Part of a small language model's weights.
Size: 23 layers, 3 heads of 32, vocabulary 739, 1.95M parameters.
Each number is 128 + 32 x the weight over its row's rms, rounded and kept within 0 to 255. Layers, rows and columns count from 0. Numbers have three digits each. The size before them is the row's rms in percent of the matrix's.

# q: layer 11 attention query, 96x64, rms 0.232, rows 0-63, columns 0-63
# k: layer 11 attention key, 96x64, rms 0.221, rows 0-63, columns 0-63
# v: layer 11 attention value, 96x64, rms 0.231, rows 0-35, columns 0-63
# o: layer 11 attention output (transposed), 96x64, rms 0.202, rows 0-35, columns 0-63
q0 065:103177151073094121120128148099116135142078146109126172107144133130132169178104158106078167143077204151111072199140117135099123158101124157083151079064144141135116151077174114129111145106094164
k0 074:102175121074105111095121073187163093148141105132118111138152140134099155162107140160100117142134092121158093219132163180136138151116131105125156133187127153133137147104122077202158203152174151
q1 059:109094157111118124162200127138146116135158137123067115174174149108133132135082135080128145113114153167077147106134116076149110121203185171096139080132132092096158100174077105134112179147093184
k1 066:094131085140141135098196120137150209135098150156091137163127152150139153110137107169157180141100167099072116118132139107125168075163115131132116101109056119197145094149127164181167175177141131
q2 059:063157121164119136117133126108131145144132145077127124139154094120098117124093197148093068114188124241134107113204125154172137143130127077143121140130087138166132095141171085097139133175137134
k2 083:132122170153123117100099131142140160137151125113049107153135157137129082143194110107138103139127173041141133134130160121170078113106166102159110158043197162104118131057147131130135154149100161
q3 056:130105122148065143118180138113165128149082104137136143119123140135094087127110090104117127074095153136169128154138110130076113128092167130100161106129125174181122083110084133183066023181102147
k3 063:160161154152142180139108155149164126113095141118071175114166123065101151090103175155162124058212176078125160169127096119153162119123150170133181107101173147150121109126107145139101108117119172
q4 071:081114116122129141115142096117104130133090115107135066083117107136127122132127187102127190151105176126060142144138170153158189046140136117144119110139137146134153069057159144079147123171058107
k4 071:179076115160097126151139181141125117147093075117131136178155164101086145122114136120140160170162129130093060139166162129112066077082138147113117127148200185132153137102153111195100086134157104
q5 077:139089108114072085132134173205143132099086113173121162151102129155069163086151087143143108112103130112095121169104175144110137166171118109139132097093185151081107146146132133149089092210157163
k5 076:132133055124176115109109157130149132116108138099238150153174127182135159080134127171146091105115162147190131151129150167112152143176145114096111179096147106111111163114082169105128070107151137
q6 063:130158134143174164204107132106161148120123119108094086142165177115143134127122136136141122149188092128145140099187110110167156158063122078165066070170129152166126091125071186155095145112114157
k6 071:160086165125084134148135135152169118103122170117066146068153128117119145126138129183179126095124134106112101120135100102175095128085112107144097111085070179078149123125113141085162155141142239
q7 063:108105104107182097130158181118127171144129154129132152156095155165109129088150071188071111109147142155157100152162149121092078128097094153106176185133173065097124142164109119059149154125181135
k7 073:124162150070119165115141063140127090128158081141152082172079105137107145093162056166085111142088126133169129122134194125109155169141130109088062157142097120139102130119113154076184148113107081
q8 070:094132151146129094155217103122129088165152139103138188151088148127109120071116108087140145140085174127153079194141103170123110093161133161105128077182140154153105080137124102188076136111104121
k8 089:111145095089098178123090127139140075162097151088134075170123133175145130092081135113144129063094147154070086166081136099107167113165092109096133067120085139086117139139106107195118149117090096
q9 066:121156100141094138154145136120087118127108215160076161134160144149169143155129144128114118116155169149057112114178111153105137144149157135131160122107147160095117133191126099198035194145103118
k9 065:068157072097104160143158128167105174115099130120084119086068189139120145130133149163077086147114101105107112150122112132069133100127099145099184056135172109107105162161128105157132200108143152
q10 064:156136132201148098140125133120200106154165128120148069183137118134122114141114131164126098212162109091143132151204162132121157149123111075142130130114156145158188080098118160116137045132153117
k10 067:143100114204176093091100125126128065062172153091095109121154163085154152100177156159188093101151127130138131117165159131181096122091128101128084136101149148082169117059127150131154110113152120
q11 077:129125132135091118128115132106109132069132154142084098167147119150149138139134133073141207111168068155056116130041142135146183161165128092127118148098134148091081098144144072163128186151109095
k11 086:140123089096141074118102180105122209135116124148166194128115150124127175141134118134106099185184096175112138111107085093103132151115083105097142052107147074104130112173149060165128129140145132
q12 073:117108152090109159108086102041108142123151120167120080116137106136131153228091131170117133121107139147143143119101187130126173181086148048156127094145134125128134152122175126111123122165110199
k12 089:150073126100137073111164141114118173179103089095140176118191170092150148183133176150067130102149139148126117130145105172168091126053187166134141128158115093160092115138147133081118132140122176
q13 082:149095153054155117167125145168145153148113182177130146152060150182123142070149142094121131095094148108131089141082148154168071158162146148132170079130162142077116137184119117130092098164094149
k13 087:147094107085088119134124179099089085114130163125177185144138115168110134114153159174101193126168179126162098134147181162133154118178095183147115158113102136124094128209169136079093097139112140
q14 077:097112152084127117095165134102138139107142144140145165133124113125168153111120144129129107125123155136099045149154132133074096118158174147158176145097092120092071164166123071170038173196086149
k14 102:114166092135123181134189132071123130125107120170127159130082165180142174166132152174090148097139122127105171184126151135108150142175163175045150080131147087151078186143163112128150152133136135
q15 070:168149129166168142118087114155163157106113083128174127159160134145173139178161141150156102094127160103139165096144117122084158140153059129117079207097148139145133197114122135127151198076172101
k15 073:088150107150164098143150112108071120114116070136120119118049105093139096175156108125086100156088080124154194140115067150088124135114098138131105169141134095157128113140039057154114123143105130
q16 065:128167098124116082130141100177085113088162115138101160085217135102094135106090117137068133130108079134156119108141083154159086123103138136149097144090096166100129052132151178087152098070127095
k16 078:115124186089160145076130143192131112115096163169110079135173140156121086094136136104179114124097079064135135081103146120150133163181074161139146159128163155068152093090161135164183116143137146
q17 082:134174128148151181080106129163137105108193088097162121146155162117172174181122130115119120158090125129189115121145148104154138126107158093160091170132073107110174170128184157182173191114095122
k17 082:131098183115207145086120179112144171110154105116134144080133156108164139190166136138124125115096097070134173087130117181136073086169146140203164114148129138132147161114112131155146090118098186
q18 063:170171137159117152163056090143117158158133125119153141196119181165155090116088102104100102112146132063165144118091142140084139161106124162098144166175070155176129106133127190149167097100159111
k18 076:124102182126156164173089151132100169119192094160180127170130130139138115108123183161152160121196088102157184073116143143150177147106103120202133130169095166121133179120148100150156121114124170
q19 056:073112119121086201078079168100115144076091055149133102092194146125067166137141124119121117124147099187139183161123128130136151162160118080173162088110159101131104156122154122159136164138124125
k19 075:072136088098109088131110144107215160183097094164119159113162164117107159148112111103094060120123176152181150171101120117145089139139148135092147089121146121199138116130095156131182117187145138
q20 063:178148055122080104177148159177139121116136154158137100118179076102166127179106121134155113140097095122120170129145079121109147123171152210191119134182123138144137139152120157108073140109103069
k20 073:105157124150129191156141132135113092142101097165140100108125128077165085126140141143222080097133079128086170128077148084151166121197129140131129132162152070109142075135162097113101118091182110
q21 061:112186076154132111130124124192152128161169100140153140176159148097090102099132102169101088110090165153160153148084122117115129090202118179118189131167104072119168163140130094125187157133153098
k21 068:078183132172148175096135140119117141086122083114135080186143072091173104112119133130111101111083158160142148076121182127101154111192139084160117155115130103132133109099093083146164124144039125
q22 081:137171152134142197109080109126191119197148114063141105147149131148138095161155143154104135123174135151145106130136150165183142081070127108116144146152143112190158106121101142109205096066163119
k22 087:132103208151053122147092095137191103096154121138068123167114122113069134090182108144087151136175107136141121094143163128177086127150142141164109175110172127098160144145180103158141139161112164
q23 065:144131139162134104154136131126138120155123127156085141153103100170093095035164086099076065106122170131179082202098090131096120118154106134087146131064104119147097074146127098089130084121130108
k23 077:122095160126085141147106119101101105105163122127095099155103107126126115013154120113130125126139108162178083165103174174153135173155121141158081109069119152147165102073164092138125164107113058
q24 062:097129070103127083102093126092148118100104104160101076153088144145130096129144108169087115089111124103116125109100164106126101144113056135112149182106127065093108212099117127141155170067181089
k24 083:065175124134143099126152083160118114137153118099167086200098098147139128202142121168064061154117123148163096117136166105100149153116104099094125150162099116138098216155135102114158127137105091
q25 061:113090135099122089113150136129117105154127164172143142123099128085084163149093131091163150146124105165140143117137129106147094190110092133108118221178141184112128117189121054136181098054138156
k25 075:100092155082162112140139079142098122169136221175120117128079125106098107114145148039161180131156115169120101134095122111209152137118088109106106189141092089131095128137108151136123126100142097
q26 067:118182131147146149131145149156162131114069153117126130116107179083111168130146083136129130154098120109071107192132110065111143138146099190147104120124157200068108170119125114173125130207068117
k26 074:152146089125179138078162165145182112098129127116146153031117107058072145122114122153113128114122124187106164137152108123133112117107108121139154156137186123119178161088078073109146089098083170
q27 065:124132130092088080104093104148096124130078188160090197068134115137099165125113105113145138130141135102067124136128120146142101128189134116125152081092164190113103137177145080196124130201131146
k27 063:100141074084106050113160173118132155106106189130149106119103148156110108091139167095139151183094096169123131201084097108134158109166152156087173101118168119098082096107149121129132086168143089
q28 051:108116166139087138096193153136135104122068145114080098162119105123122126136136155127166096084167169102167151191126107137194143198163120140068123146169133085164089130142130084127133147130049116
k28 062:084090063167154090146122124121184089163094084128104217146083132175098109107110153122075105124167129131120071201120108126186125135165122089125146102126108141153166147124162105128152164144161121
q29 065:092112194144134136134154153110161125100150183120095086122067104140086130115165113126057097121121095123131136192103196136185118194143131094136097102124134175077132115145103139136109083195152128
k29 071:154092104111161090107114133158171150182094169102172146111145102133111119111153105160132125093078243119116070117134138111166080188083118145076111117080142146096163145151154153157134131120098109
q30 072:094161134150170152165118105160147143128103114061135175110203127143118105111120191147078132129141066125160202101138094151169160100131129148170098111109115119192155085114127167068135156119091151
k30 076:195154213143104078128111114161146097120104103158089127138149104110138086103076102123157158087098118114120175092074148110102104111149138146163085134102165172146193106081100128111144147100085184
q31 069:095106097128106112134154123107145139126064246119085138103093156146150152162163109114111142134158131132121109180128148160131107159152162143087133149154102166129093189159138067140156202176095127
k31 074:106143105099152126128141150170189101130139119091128183154076085125123128158169133108040104168172116160077099208141125105176169133075148133099119057115134117138163163130125133154137133090094142
v0 091:119051146088122165113109094110188148112157146086117160139083106192125160140150068150105169100169132093183177093136085122142144144154140085135106118144179114088122089119161135191096100164139131
o0 086:146160140199139114188151136161102127148145132150168122150167115094132115059133149145160162160112133151061153160144111118143164074116154194127166157111125042116117123131106180089110172089097103
v1 100:104123098088186095110103139088166176130049153136105139132164149144106142148124128124118143122158106153112128170126049080171161125150115125183088133133164097159199166153072142108200118113129128
o1 080:171107136105112111114188130135096154220175165153161082157145115163165101120123098092117109103112213117115102098108165121084094113104146113083150166158100180148078156140117111167115169133111101
v2 085:177173109180151139121152044098159103088123133130164114160122150142077115122084117193124069136166087096127155112089122150108061174147148115121176089107177130150103097110103151147079127119103102
o2 074:111134167125127097163154189187176134134139124113149148134144149095127143115172150134139183117100135158138110135197124160169126104140131154175140164147149069101136134174147119115197159151143242
v3 090:159124124124100119087091097100133155139181183133089072157161172135105134123142178107088161077149086166087111150129120105057167143132116150100080166157120164163104134086140102085147176117064102
o3 069:058169090106114145113139136092135138151066107142148171108118130135122079116107096104164103113094208147166129090118115138131042134112111093082117064089109164115165119105126139132093105093196112
v4 102:174202184147104170165101081122129126114090132157095151164113116133181130104169134169164170134108108135147123072094125138070103153111138161144164138061131112115142152139137144176113032118122101
o4 097:144100154140114119120137192157074132092194120096188114097168116103115138138099167107082130152141079137084144177176113155201128121147153130148076134157115121190136059119156106123160164137152169
v5 101:136154136107122103160158103188201123098205201090171121185078118086142126134117151159115143122144099090140105104106175121152101093132173171130125123127125072114120117180135164097098109170101166
o5 083:070098122157159141146053125114082145131151136147062180105152102158093159097176146141166140125149144189175147126155108127139218138124115165151154153176148072134120101093086109089130158111132141
v6 091:099090108088178126089141102149174200094111174143120148123094124079128162118116135183145150125077165139173117089099089149131149140153059082144118073146163147059163109171129141145161141096133154
o6 079:134153122131119129117093118101136139165101095168156125136076146202113126129145105143136158122192145142121225135100133102101127101126127191121108165088149131156111205134113160071187131164136060
v7 095:150103118118113155150081116224135156103163174186130104155113133101193131117131141173093108142094177204104134109127165137121146111178077138145117162145067153113108179112128134135158094104171153
o7 084:084074083104116165082124094026091098131128110089163141099144107152087115115160117109096107134137126155178158166117080148153125108114167139101152098089084118170153095120094152101145162170088080
v8 085:077158122096115120125121160153071105140141096146087148164130138142112086180065113146118117155103129139177154057127127132126120191138145184189155137118135168152174069152131110149164103086130203
o8 071:160129123117078126084178125110158142118093159201127088098103091115180164119132170154134180141094140123060142130143139132123148106140143095112100124133124099076120227123176125138118189183090149
v9 094:134166098095190078167124118158124109164112070131176104132156130174150191130148197074176149134176114125107093139140113153094110146143131148138128127139088084201097132109177119110079095169113147
o9 081:104109160137140137133148164091116155096128209114102141158155124105088117131126071163106084104111132141176138140171068129159115167110083109127157121078167217076105168152103067159134164126145109
v10 105:153131118121076121154136158108145173136155090140142099084087118110233086067133164143061111146131069135120114141146147128168098126162091143114118165154126116062133183163129089173137107162155126
o10 090:135132097140088164087116101120170114136138159070111137143135128109020109186142126142110158143133129175172143138088148134087201102103168145136164110107125160203118090091140160068130135131116100
v11 091:127143091160139120108065175187133153110121114154079115130132068128130101146206107141148123140145132171095115137085104109134131168151159175086156131122193183101059171104166126144076141113100091
o11 075:137107173093136118140193090101177106188104175066130158107107189142107141111102184100133122121111112096129139127113109147112143101119103131146091111126059119166206073130131117140169100105173071
v12 104:102080132111147145159056148108133107141117169123189140133190160136192130145208091163075180130157126101157167116129111093089104138092125151127118107120133150093175161162133123173158093141185111
o12 068:174145146149158188100171119138087170164141106109109086155101140086093113139122167139108090107116171104049124184132149140143092106134103158086136129145154108189099106060099139107055168131128100
v13 106:139139123131103137172060090147177114070174157098166177077135084159153130077163149167144130120127148072151061115123135132084147196133126167131086078174110119101121126099112122158091110122095155
o13 099:074122158149133190117222131106089110149153083112091150140117109094099120126118145138090140145144134207149169097176107108210107086129150118136150160095155099113133077098126127088138133080089114
v14 103:180118129190128114139112100080118093176144156153141131137151173083180104115173106169176137135115139169086147123091068118126091127200166129118125083088123159140094181100139138151152105205140117
o14 093:107175133122142114117126152170168201127138118084119152139143138120094109135123159104043097108113154088179086142188150172151080133079127147124118137158116128212169077137133143097121089080146095
v15 080:155083114131134085107142130150115091132123059100141167118076144137107121101118145170204152131134158168093095088155102059131139162123074084185172113110149131098182133145127142150045108143112119
o15 057:106162144129157134154109101146150119085138135125107097123126107144117128109138126118075161130136093099202180164099141172114166067146214151075122120085140154160068162173159161088194115097116101
v16 082:096112140121126161122162150112191076106049179143163155156141176143136120123134136096160080120140080131118082045164162072083140141127140119145122125112140142083146136101124121167075103083139066
o16 078:213087160111119145107081106128109112086155096092120078119128112127140139138145111150090116118135146068094106155102157173135081156201119102127138102088143117157148163139145178211100129147158193
v17 097:148118119104101174145154141139099110146167075072176116137190130114107117102075127087083145127096130071200061143094183104134115156116079119148163140104096111190076118143172136135128155136127097
o17 082:082137127130135134121095125153152134135090170168085116117083100083137145199164143186151091118171091175114157161200159158131165149143133133150118143162210154059162135097123116127144115165105162
v18 103:144106096132143132140146158100075159176077106147119166119207129085092153114157106107123074099182160158157182121083065090121151121097126160177118168145179168133147093131125165145124174154156109
o18 088:129157162084146077089131100119135132155124132082149071169090175141196062139081154093120161186063119147078121159134165170091118144128151100077141128166113105138126157112109122128150130078174148
v19 096:176151082153129140142167143113129111132086167125158100134172038137079153193161082133146134156163123147135138128133142172122152168117115137113145162123041075123151104148075153159163131117181084
o19 082:117108179163156198106139185115147106157176109125129135149116213111183101154150131121105127158073168127105106114094151077151126125142137071163116140150171151155115203127146094116108112169087174
v20 098:149102144158115195141127194103156122120125149142107115102129116118148088094189162129192155143109145131124107155120087159142129150127111188188137104066163158094116136068098177174127148119157049
o20 081:133130130135133120094130079129130135138142099084114186160123139099100094131079115089116119132162127151158139062156128138111081040118174091087119128160119080169144057160105114050153081095090127
v21 084:168131108107176135127081114183082134101161085129106138142146161128094104099115072194117226126090158090166139113117142119128160136155191215174131131095126140135136119149079148131114098127123140
o21 085:102135137115143122128190144108092145119145139162125134102149040098137122071105182136139119122130090153141165124181109137173107068087137100088134162190101053116099063116129132111145183118085115
v22 083:105151098135200108072125148125102153185122188094102130132110131108207134077126105152079106099136156183074138119161117117095158160153113169141109144148164146073154180103104153138130097149112072
o22 060:150114148076057138130135126098154149168153114156148081178151147146041102112136122129125121138134115140156121215068091132150091113105112098082142126134123064200122078124124145139158122073141135
v23 100:137082102150172071123145148173165129054186167103111104105149075130154123151147137164115131139102151184100132115107088158071094143153138170098163110127098128052147123090134161174106104156113076
o23 094:139168189160141209131111137077146169191131099100124168156078185122078105055131132148138150139148133144170180117123134122166132114107162105138092128141133085201139123135101140087179107110130123
v24 097:117115146125144069156096083125125088126115184119154057141127161086138108136138112144105082210103103106156154145165069127105120133080157146118129171110079147191150135081106146095125149058169129
o24 081:109142094153141166058135155117118175116136101185076132170126154160110123152160127144115155055157184098154069133104105106133086134156105109097146124167119118116107148160155080182174128205122166
v25 078:087184114158121180116136160181080187171087120150119097154111148150067140121131132137079193138142149148194139112106126143054128105083177124124078127095147125120125123132142120110122162102129206
o25 060:146104099034132087144140116093086141112119146172130167136127146125146136195113100084210106143128134097092126087123159101141144152143047130103142085172125114092110117182119115120061148157118100
v26 091:093137160116134123174125152197157139179146136137105188097142087145096150150086087155146101112102167137100117165097128163166089077053115125162149112100108082131148158094133195131133157169066127
o26 070:123139121187106120157115136064118103138151112118166103128082171157143157076133132077161144186168081140162150103145091105099193192143123141103106129146135152092104070164120051106160089101127117
v27 098:126160130108186142122175129170141131132128177120139126131183129150041096181140119076132132100166100149154114147088096149118165102175160128147099186179067147131173081103103155081099165144133108
o27 085:123097149145173167135108189105110109132142096133129132158110148149203135075139117140175131159140148088100118055134142129172095175097116067120152133146135096108123181150113118235135135118109180
v28 090:157095145101143139189063157119158097092175147093202153118140140106168151130069192178104124069126171147093146143151133149106107134109152146110170127169140164128141176088139114146124077138109073
o28 080:111146141106139177081136097140140112163159083108128138177148103125110145071139125164101076125139122202220129161157090157132089121152132149099131089064125125134155054105089163119128171114153165
v29 084:104146139077207130096107141171098170076059108102088115087105118151065130121117053141158144119161092108159114107109155162164093106127179166111092123164138136141183120170157123131120156117123168
o29 075:168144147154118132129132146142114148130153153202157132089100126163159156145106194120190139129124091052109165070105125100074167127096115103135124141117091108083078163136147110187099171154100070
v30 072:175112122120099167157100128075091085173076151134122164157119120136168119124088138167148111126156095189076172072183158124126146174126071140109160088169124121126166095070126102171100137139091159
o30 060:131110156108102132113152106110190123076151116116172160132127137099155157111123142073088119188098135136183113182105118153085103108149188093112131076063162123100108180181163170082095130122094159
v31 094:139104119111133091154116141129158129197160124116116144123168138138128191120132084115143081159063153139103139071117146069125154120118185108097113077086175102113126158135072147146124174156181044
o31 086:153190154154109145122121151059166165159103135125119073174096127117125073112152134154114120106150127091150141192150087122106070160161035164132122171154143122158108083098143155113137079092141152
q32 111:085130100053087159094120120123097194137104130128173155129120151168097102199117129097107159167152083074118132133087131177109133115132097131123076143145117182134160104130118168100158139222122143
k32 106:144141103124089095116087091192097163075146131114189114089126183156098163158111100098172146124123117104123092127067138130060139138084160078111148141106143151163115126105100144123163089203120180
q33 119:119092125118166181111147085118126132207058122109134133101143180143098158114151108085062183182113140100156169040094104127125156139128133150153141106131113141195107147122112087157087132139105131
k33 122:179138128088131100150150124079152076136118163111148152113067140083102164089114078110124180151096129116129121087094136123050148102104130175128127080121135206179156202147140108154138121156123092
q34 120:112147137169117167132120147125072159101129130081123142147153166148120100164094082161116130107141148156088147124179087107147110158178056189154090099170109125131089126153123087180049154067120107
k34 114:110202128176081107151123135133137147112132119098145130105111157133097109173098145146189138115124185086126124109159099116128098194085086185151113066158116113126113188127130110144049126107170069
q35 126:123098109059116133088158085116155153094131167144110187105145166175127028101140142114122138141071122158095123096093152161112121137079142126144161099100112123162114163134182110184115166184121092
k35 125:120089055128156132077067085072137116117119130152131144108169170139150106169095107136176115108130101117148073056142123136138125116097149095074143137095093119098121157138186116142175134209131088
q36 119:205114121168130168073059083158108106116115128105136160097147112164132121164130218064155114172143132100089113071131149096093128104145163120122106108176161158112134128124141175153123094153168151
k36 107:179078177128148099126084071172126164147156114072099144127121133118166122193063155062119121143157148091044147123139157153121093110126137158144084167104111134134159144145140132171062119115126143
q37 096:153109085147149154175163162113114088148095149084125106151121179158033183100129153138099182109087101148108150154106069097112119117140146145130096156091083151166111165113177120075170166139113144
k37 092:134134115153081096081157098119144158094125141130114107115100123141101199093162064164134134156126100114104148139111162135145145152121109110148197110063033174099163096177147102173106090127086138
q38 110:133149113127154119168095111169148158142117127114122135136047122170145139136144069085108113136135134123167087133133146125159101095103143224081080154170136065148179090107101118082125104148140203
k38 113:160101103106119078115120099163119071135184128076173134135103150134110131144142113163143100125123139177139163193172177104103118135139146128100128169132179129175189130144075167103159035106135086
q39 126:176065143078116180132180120173092139096125103126138189142121118151181169147089096139099134184153151073076082094147140132152104136139154112156153173072164176102105156126114122109121173131151091
k39 118:107103116060121110104234078154095122066168135138129168078130166132132149138140135126078111117088105087087130099140147166155109166113153083124110139152104167141128143064170138083081149109123112
q40 122:102174101156142149167129091186186109144107141148122118141129149172096134134108132150152142105136062122107101140084162099100104180113110114075122070172113162099076093141193105132199089179131106
k40 118:156163150148168115154071133109120143122141152126119120139111135216093140133083151097149071164187070094143156125160149100124135204112132081145139154127135207142087114167138091137167085135119169
q41 116:178096110104161133120101150139219150149132134160102075139144080124143125095128153101168100121178088092097180147145127081178164115089159161158122121132130181092158077128185123159094138119186113
k41 106:190090099136113125121108132163127113181092217139108085070190086097129145126114162125150127121133115088071101122154142146189128105085160109150112137136171145102133089124147134186168062106143105
q42 114:134120168113143167080078087103125105106123119049104123136111201091173188181135122100095147117151108130118161123142092135080135152108116083082097109135094162113118150090151079166115134193155174
k42 109:137114095127141188094092128136155088056140163059133102102131114122130159176104091155126172159118100083127096158103188121111122161174096114131156081161135164117109173099113100176113164189172157
q43 117:102102194121156126151041116110104142116173084148124166122168143135133060139125164152120110134111145136111178128120140136163148088142128150137184208133170132088079114176077126066163141139139158
k43 108:109078141135109105168106126079042165076153110127151196132166126151131142127153102116146182119187140167100136109146113078119086112188140189158154157134163065138116131117180117089142117109151120
q44 125:110121142087143117092149080169162077123126121078108131172129082130106131105145086134089052193071140085092084097216098156162095129121105137125121122100147123142120173129165115130196135133139142
k44 118:135111130128208060104171112142132091141142133083120140098154097193165103102137066165090064161139097160125110122159134152176091128084168084108177154112093094125132172097097124136122149145170131
q45 132:120139134119095101109166132149085162079144112170123135144092135137120076132198137149105163114137159156141104114156168118165071170108035125119059075108079109135108151148131103102136163090173077
k45 119:101152090131142087145093130190151103135142121121114041176116140145116026125164138144143153089140147121160108072128195153138104171066095100113100110157142087138115151114178116127151098129102102
q46 113:092129144154108142082135130121133141097152080102168099090092130143106085159135086109137151126117158183148142124062144141118196108139161125094070035086182127113119136122136163162103180179136168
k46 111:113121111170105134079113110073168137132129139102103143110160112158184112156181213076180142173110135191135113160134123133070152129164158112156100111118184150130184147122114119136129146168086190
q47 121:125104134164169127128055192123104140137147139145106097113189110085129112088121103128114099178134078093130112182139142095125120090121053128135154155138123155100053136167133127188149140155072186
k47 121:151091130149140062169093166122116105094136155168145086108136107104097157092151137127135191109118112119091093154152053151136077159143070164144167138073099083147108120137093062149152170150145088
q48 107:179076137116115081169109114117110131119148123139162179099182135096028110096134125138127141138158051124158125135138110167133080198195092099149167113147129138117124107113140117155105189159114157
k48 109:119119099068088121162089147126144153086092162125152150185148171157087098156108097112176107128123070135116138103069087114148118122109103137164137100125057125202149103113124143201138160171172130
q49 121:175169165176150136171087180071171142167115146085126094145116149084106128146160140153150140106150151082114127066072186077144110184146075067126143116130130137119140140119110127169150082147091124
k49 116:135095187115182116173101157114143109153076104145136119106111141093135114117119149139111086077150168104107147148041157055124087198169076121151107090138117143103102115132144099176139085144097170
q50 133:109068180106108176097087180091102140115125134101160074125135144197112149100139094148104157108175137098122096138110101169134062117144117136178158075114180117119106124163117056115082152090130103
k50 113:089154148073090081104120188080137160125169148173158125105034114156116114150130133117112139084112078150148066132124139149139109138081083162153177068123188131132152163130118117120092121092145111
q51 137:153123173075071129119148175135099190190097103164119152124166152136118138105125176124118153102114171114105122090124136136142109122179150081111093077065141111164097134153084075206091144155124155
k51 125:123131091065099105140151180104135158154114137171157142107130146139108132060105173166166159122153213156110155092119184131127106134135152078102097133143135140179166163095117079167055133171126137
q52 111:136081161148178079135098120070111109173144117135167175142124139113176155096117137113070144159125149084087156111111131113018114130168100148149118096124126108164152135158061124151192136142150105
k52 111:138113143107114121172147101126075109160136115168189083072115141116096108151123076129151105150119160126158120151078160171123124094206086171105106148118141128134080156108114048188134152081077133
q53 126:110194124140121129121135169218131140127121103133110141164162092092133109125124100188070112098105152122127106095136056099095105159112114090124031137105127123093195131126149117137070159150148137
k53 119:146201089141122122177157123183133083069090121148131137171180103109188155162092108149113102121141099161125124113214120128099123124143115119123096128129107113137125142081077104175098063114104186
q54 104:108115084119082038170185130134111080117149123118147157148106163146146114131089133118154157094097140118173125039072121119119135059166119176113134123152125171114141153123163129140107130049154142
k54 114:131120083131148132145125159134139113155115083140159179104112146126183090120162156078171129130148148094147107065117178131071198075138137182142149137201079138088151089164106148127099151070135131
q55 113:138105125136079081114127178125138177122140146137137113143123166135142071103129096131107200085137116197108133146192064114142085121047114134133149110111125086124103055098123156104128135105158194
k55 110:151163074168134112114129101090144164094165140103217094169138118081139109077117104148125134090132123118156101162150119133159069094092081140123122141157160149105136029137141119149117095193132154
q56 107:114180118146110110129145181111146115193120135092114068118045098158147174122127139167091174108145132158146127161109159133144159125091145163133166072150138174156220167147153100102113164143147097
k56 092:076148160167155140101102137071162104172126137171167074090138121127114136161139115113095160054078093171134156153126148171073183104137136051183148102140132162082121134140119125126138097087141115
q57 114:116165153126138086128176126122131150089127123117117080157103161176093133156123056157135129124098113159152114123173075062097122163136082126167136141115079167133110182013095125133132140145160122
k57 104:077154131159166107153218121152206141117155150048116138132108182114111184156131125173152123143137070082188116117105069105112109127117080130101120119137143145107146104068102129143141120140143144
q58 114:129094170143151110129088135113095102090124106099106119095182143061170120135094117186155065223134125191092143145115113141118054136165161140165118124103148098146145113119166148142145129124117191
k58 103:171108137175088145111152147115104116070135102118142161109192131136104083110053169128130145088134105158149136151183128168129125144166089122134099076080118098125147125153109201188156177159164170
q59 125:097051156106136089126095170128122126141109134136131114130078144171069157123167089084105086134160134107086122144118202141127134154162158075096082136116124142126141192128067072130119096122079077
k59 119:075089135056135148136183137122112108147134158133108132092025177174132128158200130117104148152186177134142130126110141103174096179135102109109127113114152129136150159131073116178134127154132080
q60 110:148113202097172150133122112149133107130134179100082067040102123115114159183066166125052130110128094116106145124087161127089118122168104149126102113120141136126127119083077140138135112071080149
k60 115:125112186092156130106141133080095129157063139053172100138132142121091164149165147131161169110094095162126175136151157127147148217161121154109064082104102129159101101108100157103090140094152132
q61 117:130072179139141111137137096134093155156123180112157174102105084101114154114118111121128192128152094180089074151110092123190122179116091190115135144138142133152102156117159100177075158123206120
k61 122:125147100172115103112137109126141120110151146125127099108092195137118118150089137112157171126060099155131168143087125160189166155105105157122106141229092149157145126133178096194143125127191073
q62 118:110068123134081099152136109188079120126103158162103105103092131079066111140158084129110122186175120184199136113185114143078140106178131147107103161112138140149161123134085115156163136119165084
k62 123:106133083106108125137108083176120098158097149124081138080097128144096123122168075072114158133164132171201134132171075153093098135131080194074063144135144172151173115098126151110134161123153122
q63 124:109118174079161092085147193149151157134140068099155142116123140153115151079137134099159150120116138130152042093112183111131084121074162144093135154206120153134121087135140112194173132107130155
k63 133:145055123102186108087101171124107159149178140110156156147128142164138196082104154119164150129084189145147060122141140151136088103115116092141143118187089142112154106134085119171192114083136145
v32 113:094129109124132134080111142147157132129134112161102079149118152149138140158105067206115136110178193084101096181135157216152145118134141145141101149108074161115183114136060074102149127108127110
o32 113:160030145157127060153112092135141139074094093106078178128145126083109111158158152117155120110114096119144093109090110186140118133155125187152121154157150141090088128121188165172095123175151130
v33 117:163076133143104109163136141146153147092098150152117132158099162129105143145102156067112096104077140103109134091151059194091172184125134110093141164127085108135133152074110181061170131133069142
o33 127:148151113135116066120079165122113096185104161141147125137113103116132147153105169069112151131104127090106129112148115115161121115104065155169175107192089152130122093186183095146078157067110064
v34 104:158172080091121210116124131163129092144155137100102152210115178162081091124107103078112141113135110157091167152161118206115113095147091147191156102121155147114105165125148102113128111117113172
o34 112:149063096159136103146120138089111052098141118130129065128108127144158140107150163102140174117168139154125150161108122112090118113191081096111072132173136162109162156067113092157133106078185183
v35 105:198086083147120102119121149088113149098125151066092103135113151147120155157119161145124145063126178099212189146135181103086116116099144080091175120091113121134128093159137124137090135105137067
o35 108:155122125096100121152203068099120181086148138106106186129093125142124120180139119088103108155145130118122166144111098085117142115121120133088161200222105123163087079144120135132198109115126101